python train.py --num_hidden_layers=15 --hidden_size=512 --num_attention_heads=8 --num_key_value_heads=8 --head_dim=64 --intermediate_size=1024 --vocab_size=8324 --hidden_act="geglu" --norm="rmsnorm" --norm_place="pre" --norm_eps=1e-05 --positions="rope" --rope_theta=278000.0 --rope_fraction=1.0 --qk_norm=true --attn_scale=0.161 --bias="none" --tie_word_embeddings="early" --parallel_block=false --extras=["local attention windows", "paired heads", "attention sinks", "short convolutions"] --init="trunc" --init_std_qkv=0.0142 --init_std_o=0.0142 --init_std_up=0.0142 --init_std_down=0.0 --optimizer="muon_variant" --learning_rate=0.00874 --lr_mult_up=1.02 --beta1=0.93 --lr_head=0.00332 --warmup_steps=0 --schedule="wsd" --decay_fraction=0.764 --decay_shape="linear" --final_lr_fraction=0.0 --batch_tokens=[32768, 65536, 98304] --max_seq_len=1536 --doc_mask=true --train_tokens=589000000 --max_steps=10138 --dataset="wikipedia_en"
Each number is 128 + 24 x the weight over its row's rms, rounded and kept within 0 to 255. Layers, rows and columns count from 0. Numbers have three digits each. The size before them is the row's rms in percent of the matrix's.

# down: layer 6 MLP down (transposed), 1024x512, rms 0.105, rows 306-372, columns 256-319
# gate: layer 6 MLP gate, 1024x512, rms 0.148, rows 307-373, columns 256-319
# up: layer 6 MLP up, 1024x512, rms 0.159, rows 307-372, columns 256-319
down306 098:110103127109134094145133136137136144147123113156136103083154088140138137137150094097141147100112121159153136121145131144123117130084153129087117157140131101117132050133124102108128118154087117
gate307 099:107108139116101173107159140151124152113143150150144100112122134159127124102128110112144139148107126107139162120136126102148135113194104136135146117093130068195127110119110129126107124122116155
up307 104:147176156175152109117111139118120175124122125094104151169118144074103119141105124123149101112118117106150115127111113150148103142101103106106169143113130176068156135112165172121151140135109126
down307 098:131133112124081131089144188140149122122108112153186154092150095122097159128109105133129122132114124132133146150084190108077149101135109121101148118145147130125139118126127142132118148107090158
gate308 103:128148091120117137161114161139158094137175103148124120161164092084084090112174129127120132163151154120141095134149158136136124121153128139178092124144119135143117116109124160058114112114118102
up308 106:096104147119134092152178128134123107102076104136110125105119153090113098139125118134161173133160146132158145111165133176133113112156123110144091117143113140152132142166106143128126149129139121
down308 103:146128137156135087111152086149121136112106153105109096106168164113106138152118136100154122130111156137150120131144166132093110142150109107081128157122103098135162151122117135136130129119150085
gate309 100:136088140105133109122153171084138120104108108122156154134169090157142087136069113098125138126138127123108154159128099086118116148142130111105146156135114136075137128123125102156098096072174142
up309 097:151154113129122115085139129104135106116133141097144124153121144145122110116112104136179111114110132144122133114109146086100147140126159155112132093159131072120145147115081117126111151148171124
down309 097:147141114140118141109151143120165135124134154122100138095093144169094133127168135104163115158099099109111104132158092138123080095140112163116089131140181116131107122095162145117106142154118099
gate310 100:098135173146155131098141114089081092139137132120082154144169143146175152117114146064114142159173108091143126121176171136142159125114132135141134133172147140096102107114119143122123149118135150
up310 106:113119152103093142164113126165120097128109154105126146114122151125139153156159147148173119111118122126110113140081076113099132150118116136145105128122110136126098123100152079132161147134111126
down310 102:085147117099108126120129128109128134133158125133205148142118149150085140126110132117193151105128151158123104149119115128144106156142131116103130158081152113126198147130130137091171155144112061
gate311 099:111116111181137133067102101141099168138110112142161132116145106100156155147154122149163145092141128149082131100134155138125133095135162114100117117094136115111139152130098144141083144101128154
up311 098:138133097091150086124107125124120165147168079106111108123097102119096106171140114149127176148161108144089165166115111117116133126170113135140110130130142104132117141102148143111149128130148122
down311 102:095109127091176168141095119168171168167167124131134116136121190153115128136100093175111117108107132152151134160125155142113125115127162158126119118121100135119120157119059160094121101109144141
gate312 101:093156124150100120143137151124168120109112104169169101130135148145134074181151130149133090098188107129135112145139131163096167120105108128139173114104175169138106110104125085137137104106164174
up312 101:088163119169114155136158098101121108109116152149170103136125162137175115189109177153095104087173126107144123129122121159102148127153134137110104137158146127139138111145072166100125100154142167
down312 100:134129129172163131133119174160069138117116157185142105125128134094138115092070122119147093090145102146116155127126134181111116089107145151102139122082103096134127100157143146145140128124126132
gate313 096:124149152144106200101133129162112131122074159140124128124142079105178117123166113129159161136145145057095151138155064155137157117128095152108115121127134157084124113128117114097121088093136096
up313 100:098137136134107140086132115170100105151100167111116130140146118137148136101143103113155152156140090056129124148121099178151166137081114140098123130165141148107153098096134128124112107123165077
down313 100:113152101115125120180154171160113112116132167136114120145103148126156131110094143145132177128141148105119097143166082147093108132102157186153152103160098124100157123111120137097131149128122149
gate314 100:134082134144146147173114176092097067111126154102142156083123127130109146150147103151173106128100155154132129163136140138149113114141118098105162121129137111105141144089144135112145162119136125
up314 099:098138110134135122117108139175089130111098129113160135150109076116115166122148079185130124114136113155126090119187133149100110156114097105097086138108141152121115139201105113122153153168074132
down314 101:148130079098127100111180146103166165163100161133130149096106131133114106126141102146126140133137143162108147117119154118122125118142115148133129094101118152109170123128105078127144126134113124
gate315 097:152096103162135128135138150088147147176152130153163126119137128062177069148097112125120106121137164131079141129148096119129136109113115136115100138102160156151153091126107129170138089147149129
up315 094:084125122149097145137128135124112101165099141096115151101088123102163111160145103131135142110192164130081157112134115092134133128145145067125142162118155182166154097109078150145159106121136152
down315 099:107105116120116124162182145163088138137154102110108114112114148118126129140121112110112103127101133146169111144125108139141169116105156132054138147119121155133090100135132172124110087151129153
gate316 099:108108082121109117125149110121146170139141118100116116120094109145129100145137094174196141148169139099162157120109112120153125096135109115135143125125176108108115118173099142140107132125116132
up316 100:114147140162068118174135192128136075123157138142113152104146132095128138129125084129080186103135133143114167118171143147117109167083145151155128108132088163160147189103119109151147108107165134
down316 100:084120134145119121172121137073149147143120170156143141152120106092158134092124165132087119143066121132064094157166146128082113139130126142080144142145099108131118149159125084147149147161101094
gate317 097:128087123131093166092129134131133144110155120109139134131142172120110120094121123134104109072155095132120160096130152107125116119130178165166170155136159133100119150114080150148113085166134149
up317 098:126117122098146113129104097145127104108172129145130127169126115120126093155116125147128115148128131138157115164121129124103150086111178144135160167170097078135150121135171170153121149148150126
down317 099:139097076145148103097126130114109146136094139161162101124168136152157151088127106136087126084129120110120157130096101109097117125099059154093115115095158134121150086144095124117151114114075131
gate318 090:114099123104134083148134152123053098151078113114106124133100113166107172137088094081140084121155125088109114134153140101116136114160083132106113148133118129166145138116120140102183080100130086
up318 091:161141155141140157101092123165167149138191162180121115135149120083168116158129152162119131122170118191129142130132156131138112121101128142151106144116118130107121149120111097152117136077132153
down318 099:130144146144129144128165092136117137140103123131155164143130096159139087131155115134172116116138124138102107101132167138098164093108150155136148149131153190136146090079159132129133129154070147
gate319 103:172144136129104088110110114102141073098109126082126093136119176110142150119123153098122118143142141123132141150154128193036152120128106182144161133119117140133142125126072138100115185176128168
up319 100:131125120122115114150087145117094128100097155139140104136136141147103112130100142136131109166133096109159136096131154124085124140121106135123163138154146168127147125117113048112106133140127165
down319 099:141069174133118132134118160165132111165140133146123149117118132121139077132129156169128164164112108106142124105130141102144156129107119154132136124149128120098151097135117127080105125110128124
gate320 095:142094128131149105111164186148118086130090165099120148118094132129130084120134133135135155125159091153126167132112113129128140106170091113138108132153130142104103136110142165158112107137124101
up320 096:107133087118168119125154167126101107126123107108122125106065088129129099140092194094087173169138153161131113092146140141097135127133124119139154096113132167101080122110116148104116140113150126
down320 093:166079109149166144093171106168111165140123134111098166146110136129120138131109158111144138092105160086115103131128082130140135135136118097152123085121081125157100123170121107135134136133130133
gate321 098:127145132135103125120095096129055163123141147110138145161172155169144117122083172109101122130161117096138161177098092107139108121170149127146113145154109144103110126087119101098113083124155088
up321 100:125111086117098136138127137100169123124164126152133137146147118132099132157167149118137121149105116158128111124135149119152108149137133148129152171120080143153158150118105145111119113136160102
down321 099:132147156160139088120120101107109114116098142150118139135121157128097151102149150139147132121146122122122119149139131151136131115147148174132153142129102127123084109111120107119126132170146110
gate322 103:123146125133112121116095160110107110142151118120132114115127132143150170143132151111117129151146136150123106143105129092130128111129078106122138137096143120095121109085152061144107102078094155
up322 103:081101145165135108135116122142133135183175135117107141138134081172120072179116131110133170149148113173139140100138141117150100125121102140133102092097113120159079153135193130130127136113141069
down322 100:134126139117138118146166109129103158109089130146151129124107138151106098154139112148122127130120189122172117118103121159101159153163117102129157100114133130119153148093130074133179138107123119
gate323 099:084109140155149101099118157111071122172107128129103137103096152087118094117134140134121164141122111124142131134121119109136113105136125109111152118090144072065121096136125100164130141142153113
up323 095:139140161080122079115112139172142187110103148064152138194155111166165145108137142075130122168122146138146159103111104153154130107097092091143124087126164143131091142118131119126140142149141117
down323 098:111097113128110118133143094151170140082135156153145135143157071142117095088117108070136156135113158123123119124116112176136122103134090116100092069156140127122119112142144107107111161119174144
gate324 105:123090178173080183092096136140142097063097131093149096143155117138129079123122093138123134085159138125160120114137116119146142133099126154118103131113137108124154128153114117127147082131148118
up324 099:099122165147129106126105165160130102137120089115126164138102134130099150137138105121142150126165137147132105112136146135136158157149103101097113060076120119127145131113094150144133151142092171
down324 103:116091088170104080142147095113176090113125111127106158126159130127126155146186093108167122164100133101140111154126109114085103109115143103166126138091122108084143147151141130168123104167137133
gate325 096:139124122138139123137126115116095153139112191194134125068128127174152155137112160105078118167125106118162153140138080067113148122169093097148124118130142156151124104113106132110136158101101150
up325 094:146113138113092129129086091119128162093124168113113118151117125138152094101134103126109120136140147143108108135139143158130095134080109107127119158119122126112100130101106086148113164139109093
down325 090:103117156157112119108137173090129098067160125111167127103120079132150120142157144120148132134124095151109163127120166164153136097172128157107101127098137096151170079122118125118073109117107151
gate326 101:108133138150118130138129087102110128104092100140118103175129150083135121121175083103144173143094153128141122114128113148137142089173114126109122153129083124136105102084113127129116134146114163
up326 098:163083116101124094138072155138100094112119107063151135147079128122126151098140135134069112164150126121103108160118126135162095142092143082125152134075161083115108133113136130117144152098137102
down326 099:158124121159108090106146152124154111084132125107102119112120106112103111126170112112104132132117138108118110142126143141144109100112095142164134127127165136162143110161131080148146139099140136
gate327 103:116110122161122065103126119134089119104104132159130122111107130139124134083132155115144063094133097144107136167101134132086133159141135109147109097128099103081115103156138120135152125164147118
up327 102:110107157130127101117116153114141120069145107130145086144116152095142078101125146120144181150099152132113132124103149101171139099117087128138122141100102130156115085113136124122128137105128114
down327 102:158117136121111138128111111118112131137152156154137132091130163119103128093121071101127101111135123134129119069122123112115160101074109095106127098092122066115152134140152146154069146154104130
gate328 098:064125135111100133138138152111104124143136107111131164127116118162062106142136134125119159120154149104127127117091111142136143186090148136115127108123138196095090158089083132105118132110134113
up328 095:115120088111115174108128117096097130135111140136115111146178121123159107114085099104154118126136191118112130117160172147151138131143162156117118165130122153149126133121102112142122149112142159
down328 091:091114162120132140146108158127155152120132135119097121146102104113183089146125103133133121111124116115158114131116167119111110144117118115123157104132120140095158146156164140115105096128129139
gate329 101:124147074107126125118123129137150105105158159115126144095103128113174181110109146095135085140177125129132114119094177165138131118131152150089117124171117129133100133131173144146152123137156120
up329 108:090115126115133107140137114156110139146111111091155140138112102120086082162116153139126132154113145154125175135117151111104106138140126078112121126108124150124115139093125129115135135093103131
down329 106:113062113160125135111160127114115137140107091070113133143130123067129135139109144117085150136138130138131140128146119123132114136154113104145176124163128128106129151112136113126131182177136118
gate330 100:148125132134106128129120110157094098151144090144095115088120136144120164130120144093112097143147134152182136123140133154140112162101143127153132135139087115134143085139126147141140150150089137
up330 096:097128069153151149150122118129112143140130101134148138138165102176157156136153115126117123056100108116080139161147139144127114117146127130101115125118129159139122099153126109089097076163143131
down330 095:114109156155088114121102140108125151087137151145097181106163154131155139107136172133138125110137146108151101081140147125145136119108115160059125130103117079132129111147139133127117143108095149
gate331 101:131136147147123133121095128150078107126133113141138110124153098164127133123106132116142141090130136131154141169144131123095128178166091102154126107117079150135151099158134183170097151113134152
up331 100:128144110160113121090115101112127160116128137105077107127156191120126132123106152114138087127173108127091125133110133129118149122144151135124163146105193105114097143126100160151176152153119137
down331 106:147097137117069086117118148132156106121164117161152112118163171081114097091133103123089147187138093079073150194128114134181124124097112148141130092131147120112110146059124108167164175156139123
gate332 103:089153092119150131093108091140131176129157086147147108115112150113110158131112146125119124168152103180098126117104117102116131098128174125129134161132098109123123124140128156126131109146169150
up332 097:142144113097129148098117151110125153106154144120162120113129141113172115123110132115132158119120145161114081139153130167104110144092131122149123171137125096145126074116157130087123085121108081
down332 099:134127103157117180108140100111099107131129171127090130102139110152123144103099133077122126125105134161112143142147128134135112120140154132161108100147082146147150123121141098084120126129113116
gate333 104:121139101153136127109142160089156116204104142153178131140115144090171141117104093155118103156181151180126116090127149136092152128161130159105152117136096135120139105090134123102114148144099126
up333 102:066110097101190132130115138102155137140124142119112171118134091084122123128109146197144127134188142093112150127094112116169141124209194127154133103135110130163128125120118155135134128070129159
down333 106:109097103104170108193090148145190162183142152111142119157153107106122123083087151136156172140128138116154107092145148116134167148180135159119177165150117159089144095122104130148160112148117099
gate334 100:120128176152123155080132132153095150046135108118164090120152129168125140116119145166116126130150164162115138109162122147110135139120072134117090138154115122143135152142118163123112139131122169
up334 099:122130131097114134122118116134128154131168098134162140133114105109108165128131173162096149155097145108138141121127074140141130142123097117130139134105099111092144106120111078123120124134095193
down334 099:159148108135125145199113182142130098095128083084128150087113144147100098103081109165142120133149150112123139131081132126121130134127161123100100166119089112108142116112148117135112112135136135
gate335 095:136122145133133159129157151145091141168091130145084127093153125156163161154183140139139149145100124136142094109132125105173164112139114101146116161167115126107120128114137095143142147127124086
up335 098:113100132127031170149109104162150121159157118127112103109156099128159129165132149136135155124106137145146137118114138126144169151131140143132110148113111141151133136114125090132134126118126134
down335 097:131121105128142171115166102126142112155099135141135122105126117108134116211164146172110113168132152106153108105077120059126138115124118134149110149154150133126147117132144113120134104065116145
gate336 104:148132140111094120120119142092144145141122195133159135135136106133123134127127146091166114148125115130126104171153146133126165157181153137079135152120099092100117127099135095163134186097167113
up336 102:107134101149152076118155122135154132127137135115114139108151098141116133119119120141145117127111130110117129176133134119107115147115117117138137139129113139156093131173135174143122113113086148
down336 104:088125119108172104122116123153141130115163135186110141140095131133144120104153144176120156122149116107131110159089104132119158124123151222176117088097141122089111119104113109142100111119112127
gate337 100:119157132108110120128130085155098108149104140122109114132125092133105128110135131090127092109103123132151139098112132145146105082118134064141129122150149142123079124145114080100129135136125089
up337 102:145127151088139136084145104160130152094135119150095127146102140108168099143130109129102122078133100176121175139112144169128115089117060065116128121129151120153106150128134130090130139157107124
down337 099:127120131142108109158115151063117106138129129159141119115102129135189134131126171099148162109117149153149105134096121115219146135146134156116125098110135157109077159103133128125117096127110170
gate338 102:123122128108151142154105105135108140132141123120145153158132136134094085114133141127084124153161116087099132113113142149131150136144147121121114136091151081136106120127078095119126115100153120
up338 100:127109129143116084125140133090122123136130143132097135129121119084102143117127108128122131130159136137095139171076108138125181137109111117097088113140150096114133110125125105093148094119071103
down338 100:100123123143097136135096148124116148128126126110119127132140166095081165130136178149143119128133146101116144096126176128158134183124107162100131126113156131130127126145115116155124112109122129
gate339 094:105142113134139129141108162087118130173115146094164119111139131161145122125122170157149123104129120133152109128115131128153180138091099155143112153100098161097140126140119102160121100105143143
up339 094:101110115124092159117131083180104150124140178121109141165103086105119134111161079163103149175116141092147142108144127126107124109091138106168129147138172136150163164085121121122128167158143142
down339 097:156141117133103145125153119158128155118133137128122116134151174201131148142122121149086126157156139127082127151180075117168119092130139078119115108147089113090132109098124136118175152123126151
gate340 097:115124099142161143136113159082160151136150125140142135075157119148136132125115148113110138154089138155149121104110136171125134144131100090141150142145092129120095114109169160109105113146136131
up340 096:122138098119150133194099146084130113112089114118169167139132105149148110131124170119149137117124155155141105084092103147146130164130128140136128162096087112138128141139109146046141144138124133
down340 099:129120131132131149157097095088129145158130133139125143117135114076179136158153138130177151122167105154143148096090101127131119156123151124111146135088139084149114111115143073101129121130135128
gate341 101:101124098177112191123107129129147114116102092096119100099130114145136122112149124133129164154150117166122129095116125115167128125124142148158118127119146132135118143149100071118124124104114121
up341 098:167154187180119123145113079062136134139113106127126118092153150149147166149121105116092157150123148127111100151136129129108110143085106086118147133089138160124092152112109105172145126146151147
down341 097:089104085128124168150141119089104175083198096105128118107109115119176134158100153171177153125090133151148132104158156147154170167135117073122138117111125144159131129108131167147057106097103180
gate342 101:115104126099150096094145149117101099134084127084137107104131088124168132153170096134125148148126116137130106125078116138113133177175160110113154109153119080131147106137102163156129130113116162
up342 100:086101152134136131102135129088145125117123146140110136122088138113149107140157139154164111136113131132070110084138136156128121134127121146113155128140108096166148126148090119100109120127124091
down342 097:133119145109118126129141122094137125142105082089164098160093142108138087147122125141184139157108129143159139134108137134139127151118124124121108129137136088102111075080121140189085175125070112
gate343 096:103149124117160100143151097139096096139109144114144147154123137103067081157150124096120186155103107148111100153141108113139112164182165122112081132119149110122103145115115091140140096141123087
up343 092:122082063118120158162149150090139117103106148153168148134155171101119101148140158106131123152131136129145142152141134068132124140185156097082097129148116141108118102136085129140128080115101097
down343 096:157182101123120132136130122157172140163136144117107120102108130094101173147088113111088104148116159144140130087120125158131117159105181135149145104114060108149122111119084149156136131128119090
gate344 101:170106099137112158092141161119151153141072112111122157147145181121151131149122120121136133163144084177138111128141101121152159139153136151123153142122137128144100125113104088138142144118122108
up344 098:090088137138118130067136123116124149158124099089141113137186135131093136148079149112159123125084152184073152122158155146140114082119123139094127148172121087144113089115096143127092146123104104
down344 102:129109126124168148140130132194137133153130096132093140100168148156111084140151120133158126118115109115112129100151127103149150110120112106156100149133099131155163144134148156160111152158127149
gate345 103:103103121141100122133131056109147077136117122108158120141099086130113150086135090091172093109114126121096127136095120105121143134133140116120120109138131125111122149133117139131081102122096115
up345 110:121137127128106108138101122121174099118152132111169113177108152087124181139124099118117099122122154137108132106095120094131119125126096128112135123131142140142110160095080159159149108130102153
down345 108:132146087103140152125136109154101141126138110139132122138167114113120144155108157158082104148145151102145159118114160130144140106174119105149143106114117161075133141119116080120111149107125169
gate346 100:117144116143151130107100153156169141155170155142142140121169120119139195155163165130121150152098115133162133118106126124144142119139120144136117114153140175146140094094127118137130105114168151
up346 098:120137135116143162096074121136105138157180127144081178120203131187135143145157116135128126115140105158129122121078103153118139125115118160140145079130131185141173103119142115156135124162193130
down346 097:098153140117136136180106105149128151151135149145133162140107121111140161099137148133159141075131129091119118103177099157131155105161144138150142161099127152143141113148135118121125092141096097
gate347 100:116127120110119150140117191153158149139152146102146108110137116141076131127131102122075136105123112132123093091091138143128101157152138124086137134064096112114128128116109100075136099095079138
up347 097:138128111139111164129136158152121133085127138137135174150135141127115141126120097162132142128139121137110122135113147152093181137188124110128155126122114146152156120154130099142137131152088134
down347 101:084128063079115137153156143145136131149180168115126119097091121132085177163121100137085131099151134111152108137113166160099123158089144102091153104089160099119127121119149110134125138119094127
gate348 102:125102142115118152133124095093131108138140111121123104096141150124167110128133155166147133150142122158096110168119144135148179150125131121158143157163161156166153122102117162135148150149167112
up348 102:112134129133130166145123143049095126146148103127129111118134112127158110121130130142114146148170117139112135117174120109142166144122140089095112146121148159160150065123170158105125151100142073
down348 093:142123115152147104124163109121119113118121113117159155118135163134141177115128110105171101094167122109143105176144086183109136104134159133126139118118120085153098096156091124127179150170160120
gate349 100:080117146099147119139126139099125162160161148137160108162124148129133146151161108120094159154126126146119145097127116152124162120154153132152108156173129091172102114107118113150102167136150142
up349 101:109158162108133131149086134156087151106122172110104178137164119094140105119139180108140118117113093135109126166130117080114139178133124111097076088153123117097106120162140127127165102155127115
down349 102:138140094129121118094156146133162161138128153118123099163099076146141137151100107138061104146159135148123162149125168104094129142134118141110096095076160157138083086103131120142139133150101167
gate350 098:113141136113117111162144096112134113114090059159190171163133118102126158127106107128115124129129107092108089166097126183102167128162137127116165160086153147098144113159146114153080115143148141
up350 096:122155116126100143159109128127107157135129157100136130136150142128154128132137156144099113163130103099127083122123100071117074113111138118120135117094101131129116104116117155135165168125082126
down350 096:103128120090119129129138086156120141160134118109140061097150131135150129121102132148073132143169137106129156147113129104132097139114115110125131081165127106113131165092112099100161136140158112
gate351 097:141121194153133097100153124126113173148149107103115117114165134099142122094141093147144100118142102108177134145116108166149092138148148112172089148139144116127167153101095126139168167112098111
up351 100:126122056131156114110116151146099124115138139146120130110136165098051149165119115096126160128103136135179161161103124104060148143065167113112145115107146178173130116140106140113186107140111152
down351 097:135119130102140158135141150137134172118091102132172128116125095153102135144112089088086149156164175150144134134162145147133105104129075152107141159136130136120141147125144125146164095151127134
gate352 099:096103112173152143104145114142139137106165115138141088142137129113170158170155133117129142156124144118121131149112129131170152123056159039146115133137134109169132140099104064127125122086110087
up352 102:132105132114132159112118129122109089109102136161113183126096126159083134139134118121138129139126153130133138090126130139172151167170166120072152120170123117120146146112105147171133159134123141
down352 099:127122131081156083142146125141138148163121133098102099110129085112133127123124110126120120120131106136152088113108108105095116143146119130103133132145128091111127170170100122140108173136135116
gate353 104:118156068141098125130123121104133138146148075088162123122159138132117147144110123108128160145089130153134189118069149130138153147156137091109101124150124107119152101133116103137108103107124115
up353 103:142140146128174138116169143142146117154139147151130137128141124127093092143123125133113145140129111109139107148127106131127119133117130111137163112094098138120116115144143167149098156121149084
down353 105:066075135153095136143134131160123146127137136146078112150091128163153111111131126098143111114139123164117137087164107137101160158119148146123125106134125155120136139119136124117167113123120110
gate354 098:145088140134106168169112135143143178130127100092141100147110117103152106175093098160166122131128129149143144082144117161120132149132133111121160141137121125129171146097139107147093104114138139
up354 091:141117179107100167157119180143138142131100140104104105114120104131149075132122107169146144071153108153173127112100077134161153155156115127095132139124113117151168161146117150152099134092114145
down354 096:116120135076124151159130139151165122092125170116133139121105139103147076124124159136140153137099090098139116137124128174144058145110130106146114146153134122141146070137143119124143076100124076
gate355 104:135082101121141135123119162137146154126126120111133126136151144091139134146107088105145093131143136164140140143145134072126163110123112150163143139173123145117127127113134117092058124107172123
up355 100:090132166150153127133104131104106116110134124132113116128116095160090143076147130119147125164135128141145107132144107152122110155113150127116140118096126063128097121147111138178117159126092148
down355 099:165152116137136124110130102108127144139144135128142117108147144157137117096140105141113132087099089113119141085149107176102091139125126132149121122136180145115082131108097125150143120118147123
gate356 099:128124117137148124133153129171135126136111151086119132086148117136129097108149111127156109124124131131128136166126099128141166097141082121124137131146107088128127121139125113149144134134108149
up356 097:156158130161163131111138134142122169112141118083105130123139130157133110107151101150138133121145147165145169161166116124158147023156103142135167107153162116140111152135108155118174146114091145
down356 097:117134139123153142151153119121135157112149154123146155096200171126142139146107121136147134121089126129086142097157141091132077114079129186136132114147137128136147134074121131154118117119142135
gate357 098:122125154132106143133120110136095111099123113109120149142124122159095186112086171121100088120088120160099130164130106133120156173102136159099119134144106095123137135141111109137115141130130143
up357 096:164113109113140126095156135122134105128151119111113131099148179104152184129146120091137092135122110120105108171134100147082135190092100138153123155149140114092131126153159132177141166141145119
down357 093:133159092144114084159106119129181122121083123099124136144142153166105139098136127110156094096080125080153119138147128119141118116076119115114133112144130179142117078167090136152110126146133172
gate358 096:128114097139104171127146173133167121126146084182146114142149129139125133118133110138121073082079125088152177159102094110124187117180156123149148123168149136101156116157119128119092138164122119
up358 099:123147126133143140081120079115171106110180139124087095134098107164115138122155145149157150173118081126136099139133108134136133161110121108115135091136125125116153118109144129117175125158130137
down358 096:081147154149092166117124136070138111125141153161111106083100110140122125143145103132153127121103108120102116105129183120119135159131118120151112168159122098160160100187127111146100161144124140
gate359 101:149152140167088144112137098121091097116134110116134139143120091095108165093118122142145125152099116113153136152130119128113130104153091149174123074148123154114128146111151129152110142100176160
up359 106:137150152096133140108111129130115138117135125109094123157078137129110149119104116095151077121139116142141167138142085145143124108106137139102135142118147164129111094141112152105123119171148161
down359 103:077137148133050117105127159142128105107105134114136115170137105132150159163128144116163123114123137143143154121093114131136127127150125125093124142145127145135081085123112148105094089139085138
gate360 098:130136119109119137144108088104143159135103111134130110172140134172144125158082142158146118116099110090131141136127093112128171117114115118135146096127136125099127097097159148102091120140127112
up360 094:167127140146148120138141129155149145108122150108126121124101103096069137088160123108115091083131143133083125152135125158154103121156145151126130131111103167132146120104175076151165083097117097
down360 095:122114142135121110116150092118155143161149147101122146115102107143109084114109095133089097173088126122125102120156111146153121113139139136135134141131113111135108135142140110135105141054146112
gate361 098:084110143150098111095116112131106140137091152079126178168146133105202172152166156146147098177125163096126138164147148095174144149149105140136151171143146139131114140127080124093144137138170118
up361 095:119107144135100121150116092101162115148123129156093104126154131110139082117118096127146068117139142158155099131107083144105140139163123091141149094126109156146107088141126121140128119117137117
down361 093:111090114150207148109133154143166128170123113136116157105097113130120127109100140129160085146101148157134129154108107102151118165127094109125126101197136114129144118124148117113129100112091117
gate362 094:189163150142123116099114131114106162116098094121138119129106119114067131130170118110123087124137117129134114130097099111098132107104120154124090118090139145125137125135150156118115125128101157
up362 094:151127144091159112142149119081132144135111113177136105107145163169099153127127125144154139134170091127120128166121133148160139181142076128116146084143106177143114126140146161099134148110190124
down362 095:097155137155131127149142106155151150119135117143159133147143147124114116136122139152124120098152116149150097145151074137101113118097114128109086123140105137108126085126132151152112140122146139
gate363 105:151101159086151128108146097174115137107126085086145132096143113100111130132129151136126142098140111104113136136097104151128097125109067113143155117138090114154101083150120084142112117154151125
up363 103:125110129079173076159134119110150124145110075133138142116107133135093141132154127160139126130135130175159117152100126147167122108120143133144140139113134122166170080157103125136124110099180091
down363 102:145120151122121101101139124141102131122141113148134121128143168168106164144125153126116118125121122087114118102112077192137168115121109128161078168111099154123152125140078127114122123060139120
gate364 100:142091083094100113089114142113087125120152186163136088145143118108139130113149099124136111121090118151151148116145130173142103119142141139101125147172124099119073096147148115133132116128158110
up364 100:092123106073146139119167077104134117139119132124141175126112169136113131129130158160162142109132143084106153090115146109130165097128115156117116090125105162116112152094144113107111111152146131
down364 099:107128166133128102144172121121158128132118128119135139165156134125126149097134148143104138127167168113140161092136113160110123119141114149126112158108129087086148102114150137105164149181147159
gate365 102:097117092090104082132105142112111157127128102180134136111128139118131073129107093129107121161088154134140162147142125126115130155108140185123144157067124096111175106142137110110166139161095111
up365 099:123106143110152091155132150127155091166104165167161117108118115125129114111119125148151120145099112134152096127097137115084133162078132138152145137098158122101164089163160107118168173126138159
down365 103:117133118175125133119105132093111135092156134165084111088146138109120107142106134146125132141088110125109116139124116137104102144093139086090145093096146136123140082148129147112097145156137119
gate366 103:090100150087118177144096091102171116165117101120156135112090169151117142116112114132110103147112151133172118139148115084129133130150141135128191094141108071153132125135108115118140154095145111
up366 099:133098123148122086151129146114115117157180109169111160141126097097129143161125173119139126168100140127117090120114126135131132136101101124140144119133154117130088129122121126148141101128102133
down366 100:178138137154101115116163169125121184147111099165137096145122132113167150115152141119156074156115156140120123117099175093125127106149177138128156194113122129131122156118129137121177120130131129
gate367 098:134091129094176095152104176140153123142150098104152144129164121144129117124177123109095109121179092106120085117151179095101118105154132169086113123141127184178108162107095118122129113128151102
up367 104:126137139086121123163124121141141147091103139161133098123114144145134162135102141112138115133079093129124128170173109132126089133148110130120090121135119176119154142130103120118161096147108148
down367 101:108104152118134144123132105104160111107129121127130145164125133134132099129143133109123071091163107160109111121085131102065123113117104130109121133155140129104128123150134158124122160131141069
gate368 105:117129136156105124142153093105111173092151105141129148127102154124112132133134135063122112157127128142093114156159140136122130130125098132125090121155128119158141144074116160122130143129112124
up368 104:102159100097148136156109101125144100143126154153125135188100116152116161132092135156129136105152134086140123147102142128140129108160113120113142070127126128110139140149156111121125138110107108
down368 101:168124109151131136161095169145157132132102112126120129146135138110100130087118118167124163146146137089103124122064109131139166154129088141098110137135124127121150101131119064088162155146120112
gate369 102:155169140140095126148138097126144131129146118130125083146160143120099141146106056158116139124107100102146124147064116116123129111118085135138125129128120110099135085142095152103118114139121110
up369 101:138103119154136107103188123104096177091131128136133129146112097133135108101159125102089120142177128132154137090142144149119125111081161147142130147136132158134091139134151124114119097125117122
down369 101:085124128150125088088180075101148139109103108104110100115116108128153134135091135156098081119106146174158121123151111105101145165139164158107145141109146113141169139156127143168116100108116107
gate370 101:093092150112110127118155139119116067121114096133129131133118115110126137157146150132125134149110106143122105102147152096106114134076133107140125117118094128134101143138100147160138084154146152
up370 103:065146156137118141115128114112143123149113098146133118121084137085132106145169125113141109121146096073100162154121167130134117112084131114125137110134178101113114140148155116134070129149122113
down370 104:115152187106162128132092119107154154131121163120121131107116122128129154118161162158135135105149153089132126127114184123136157105135132121128121147177131126108116075109126171175097097149138087
gate371 102:108151133135132123116141129139121122099113135089098135131144166160118153132143128111174097127159115126121149181141118148153122108122155088102075164155125116162114124161123140115111124141164135
up371 099:139096101160109108180125116144109154152136141146113125146143143126128111087111129154098157146114100109172097105136137164104151144099128124122177134164116135146120124125096137124148143103072080
down371 101:183135158103104117165089160119148122098109140150137121117164134160155118148149127107136146159125155083111137150142102143161118123112117077152109096121134134146107159152139091133130089189097130
gate372 100:111166135141146125099145149096121102104099131106150102118136131138129147148127125141109117094073158156091139141146097101156114138111164154109141124149148129128181095111150114133132117136104137
up372 100:103139155092134130106167078119146107137128160167133133120128145177089155111131126117120110099143095089138128129148129121086163135110156105125120130090097114089124131094125140155130131106110144
down372 097:104123160140137185152127131121123162145124106085149140134127106138122155144141108151110140111110154121139153128122172150167140149122175110088142132144128117129144085077157128131138123175102172
gate373 106:096152114146089134137128139108139118171096084149154113096111133121121097156170126142104095100096151125117141146136163132131112142169144132190106118139136140128113138112097100137152111144115134